Weights of a small transformer language model.
Size: 16 layers, width 192, 3 heads of 64, MLP 512 SwiGLU, vocabulary 1020, 7.48M parameters.
Architecture: no biases in attention or MLP, untied embeddings.
Each number is 128 + 32 x the weight over its row's rms, rounded and kept within 0 to 255. Layers, rows and columns count from 0. Numbers have three digits each. The size before them is the row's rms in percent of the matrix's.

# layer 9 MLP gate, 512x192, rms 0.149, rows 213-241, columns 96-191
113:109091153119104146095210180087155113096135112098135112144109174112131113146142166156153139135111126104136140115152160177108109116162086112211157156150193121126111157088142167166138080143115106100148118114112149124160100068184171096226147159157074196111119193142164191091127093119160143148
110:153126080101156120132099097177161117132123184175145155146214129161138183143169050128138142061101101147126214114141107161131154098190137100166166107138123141114144137103158164157106112171119142111110144076131133156122079105063133139134117129114107148213176110102190143121123125109067084169
084:133115151206162142142162193149065127170101082124133146174117162184113153142144102181142143146154099223095133102060150146102127092137179100148140144136151089133139157151160135192166163148175169081067118181099105113157114057180115081160138144149149117063090158101133116129099128126131041131
094:106102129206082097077105139143132154131140123112067099154136078088144140150090153090145157159110194118159155105113045083159178126139104127053137104089157111081070156095144128144044141153121155128129073151117097062147144128151087108111076102139166119139117134139159141123080096152172171102
066:097113166141126132121125059153084106126046158130127148159155123120152093119172091134110101148142038134102123155139145104080115159136142128166165140155103115137171115069040149070130119186133154176117156085125146124085082167082145119143096100072131179166098142098174094113127081126137152103
085:129129115157175156136145110186147115128155143095138141103112177144099147146059178109134157197126102120112082074102059116122139126110094143140155112027146142112123138157066205128071144136116193084095119142104120117074124127134132094154103103134136130134154136060093103098138136122190119065
108:104090138092094065120153097139164072058103082107139120139112101144121177140058146093170144140088135134131081134055094123189070138056153165129101113092133109148134103157141122096158109126112105128115145125142194094164097133129155128171084128167178123093193192101067153115100151151082143104
112:108133130159103101151152091112111167154146133136134149067167162112113146149145133088132120123176073157130188109087137106108069101074124106127167137114159172154142112131126185104112153136089090139153083108097154129149108116133144121081063115207032092152096113149196112106108088181160161175
106:077131119143133148165153155123149127148187114079116086154099120165135125111133127106146141072145103111115165128137126097146137110112169130127128104136112124103184126113103145145088131107122190132170114087181192101122123132115104128074139104136108135093123097108119157151164147189104094170
061:115184174133150139085138127100122091123161095117149150202180142174112109102176114095135168130154074130149115128165146171092152114185165120185211148119151120079087136162137147103175220111124083173120182131092100106116123086120128109146148089106161104134130142119145129109173167131164151080
102:128079141162100116135101126101137087127132112144088113129112077114173124077097127083144129132123108154115141124147204148109136107150136142118172144085163099128157151104155146105075111143093129099147107232143152107148120099158156143094083121084125070097123142138154154060168170127079168145
108:146089153147075074116111153165163066189081119153137103118123156106161132179150158116098083116095116143107157144115080120129138153166124127158120160143110121150121146171116177107127130076123119101129118157139092153093108108118092142075136199093097152135117108168141162152171102103134098056
087:119191104101181114116148136137177153095096029129111104092148140100139153110083170158091101158156089122168154094071180148087153153120137130141123072136191146129092097128156204150123130076119135183132106064116074106120128104127212181193133101170140140124147110174104149122137142159092149190
100:145102140128185160130084146102122090116131125125144121157140176116118185114115153127164127123171155101081146057137113181080159130133112113137102097159154125111156181114153105176181158172071134200093117128174122067079088078133132109181102108111160137137112111118081077069079105135142120122
093:164135111087107095183134161095218103119123134113136114117141161077072141133067090143118117148119145131105138133120132123121134105127147147119194116195179147111086151212132098092155142130089133128146077090163122071092146097143165158158113144193119115159148124118138091111186150112169142107
103:175153067140101131162085074105160092138148112078028132131209085123141094120167152049147094176158103139076162151144150068126154167163085186147142073158124081146125118137171119141167149116111183125044120131111161104150120165089123110100096062145148163096122155109123137096120107082146127083
103:133109114135110154141105101137165170124121102133120102060178075110154127121104169080088199148075080124136119055116193112120112084077133140200128122142105111147094158149122136170189112148107143113139139130083123098123153111164121137163179134129167164150091133136146158077143155153081137113
079:159148159092134096116055177127113107176185124166198120120082141173106031138079144144097172112189149165105117112141138129051124120140075134165087127144119117119080110104133130065142116130134163104098142103128103103120103071111147127164101133124138079126108120162127099064177091100128153152
104:140124163131142061172184163097170139139143096097134118100118113190133120137093051146092158155123131118153194124137121148114096127170085114175132174126122150126097188137121173113091083117135109142140178111140143110180108150105136147110142157119126168095147148153125181085227153091145149104
112:120176097124115166091151101129175141114113101097196160049123093148104148148152090131173092107100114140131102095081130140124105119130112186115146105154159126113135126113145108174104121099074159128110144116165145162068146088137131129132185170151073124087121134184064121150146124110147102125
105:142168097071155125154187163124156128150151186127146139114136163106123130101125106119110145109166159113119151097099139146159167085113125097133069113106099099183073119117155137150113086075036076101089149101136120088145167155127129130088080116167136190087143121170083117099179159150114132125
075:110088111105211157138142109119105165177143100085079144170151042168140085097119135125143041104074119182126128093148091141126142185147156112067174132077085172125047112112144135146160155093186104150113127127102173098095121159070098096085160046172138178104105133192088157182119115162130178132
103:089210099111105087201179142132129158062167119154088102111120125144135138186142106095116125123161065130103118114138131145115106138133152197055199128117134123184112079099137099142122102093131071122145083137121138133099196179116151131150090138140178184121150134115126180124079100119094090107
078:179076136067098130129125135107129130143192223064132129160150156110172174105123111198063146136129092109075084104108174166143164138069146161136136129167159175127097159089157147147147119138147109070175137141116103115141142097150209113151181145129149169127148158180142129055169148132124120155
102:143169122164176136124116134152121121159167118045117118124129089142139120096139127148081127098206109121076131106104089097157041121084116126111166152145164139105144113104083121145127142155102126126162186115145134130102135155144106123080158109088135105163147084153093133075123088142092070112
111:121137170116079181140103179114185113162138133105084167171147130096156161137152099121104162105100113131127142111134083103057099137139078160158074114119071164162067138130140144116140149139108133150131160166114113149138125118133178146110173104094149163140155079099140097107163132143132125133
073:101084152121096144167089149096109110118106158115134147146069141058154148171089101127074135089065125133148114152145169113151127183109141101160069169096162095139214085094154082097172118094128144188196172188117135178170124133138127074158111082120116151119175120113162112082117117151192113143
102:135076157103082165139113140085167128161139127081151150110156091153204144108086121132183128109156139095120145130166200113198159121126057121120148051086101141112085087103085176057134144140132118156133113119054147114158198140108141163116131174118148127147081118076117169155116126138083140163
114:200088147071096096163135146195198128085133119163147103144146130103125156161143136119117146115102098159148083091125173122119131061123185173187151069124140124128139144143089125130142139140169125153119136129109165053154153084159188195147065160133115031135109120088135143103126129126100131111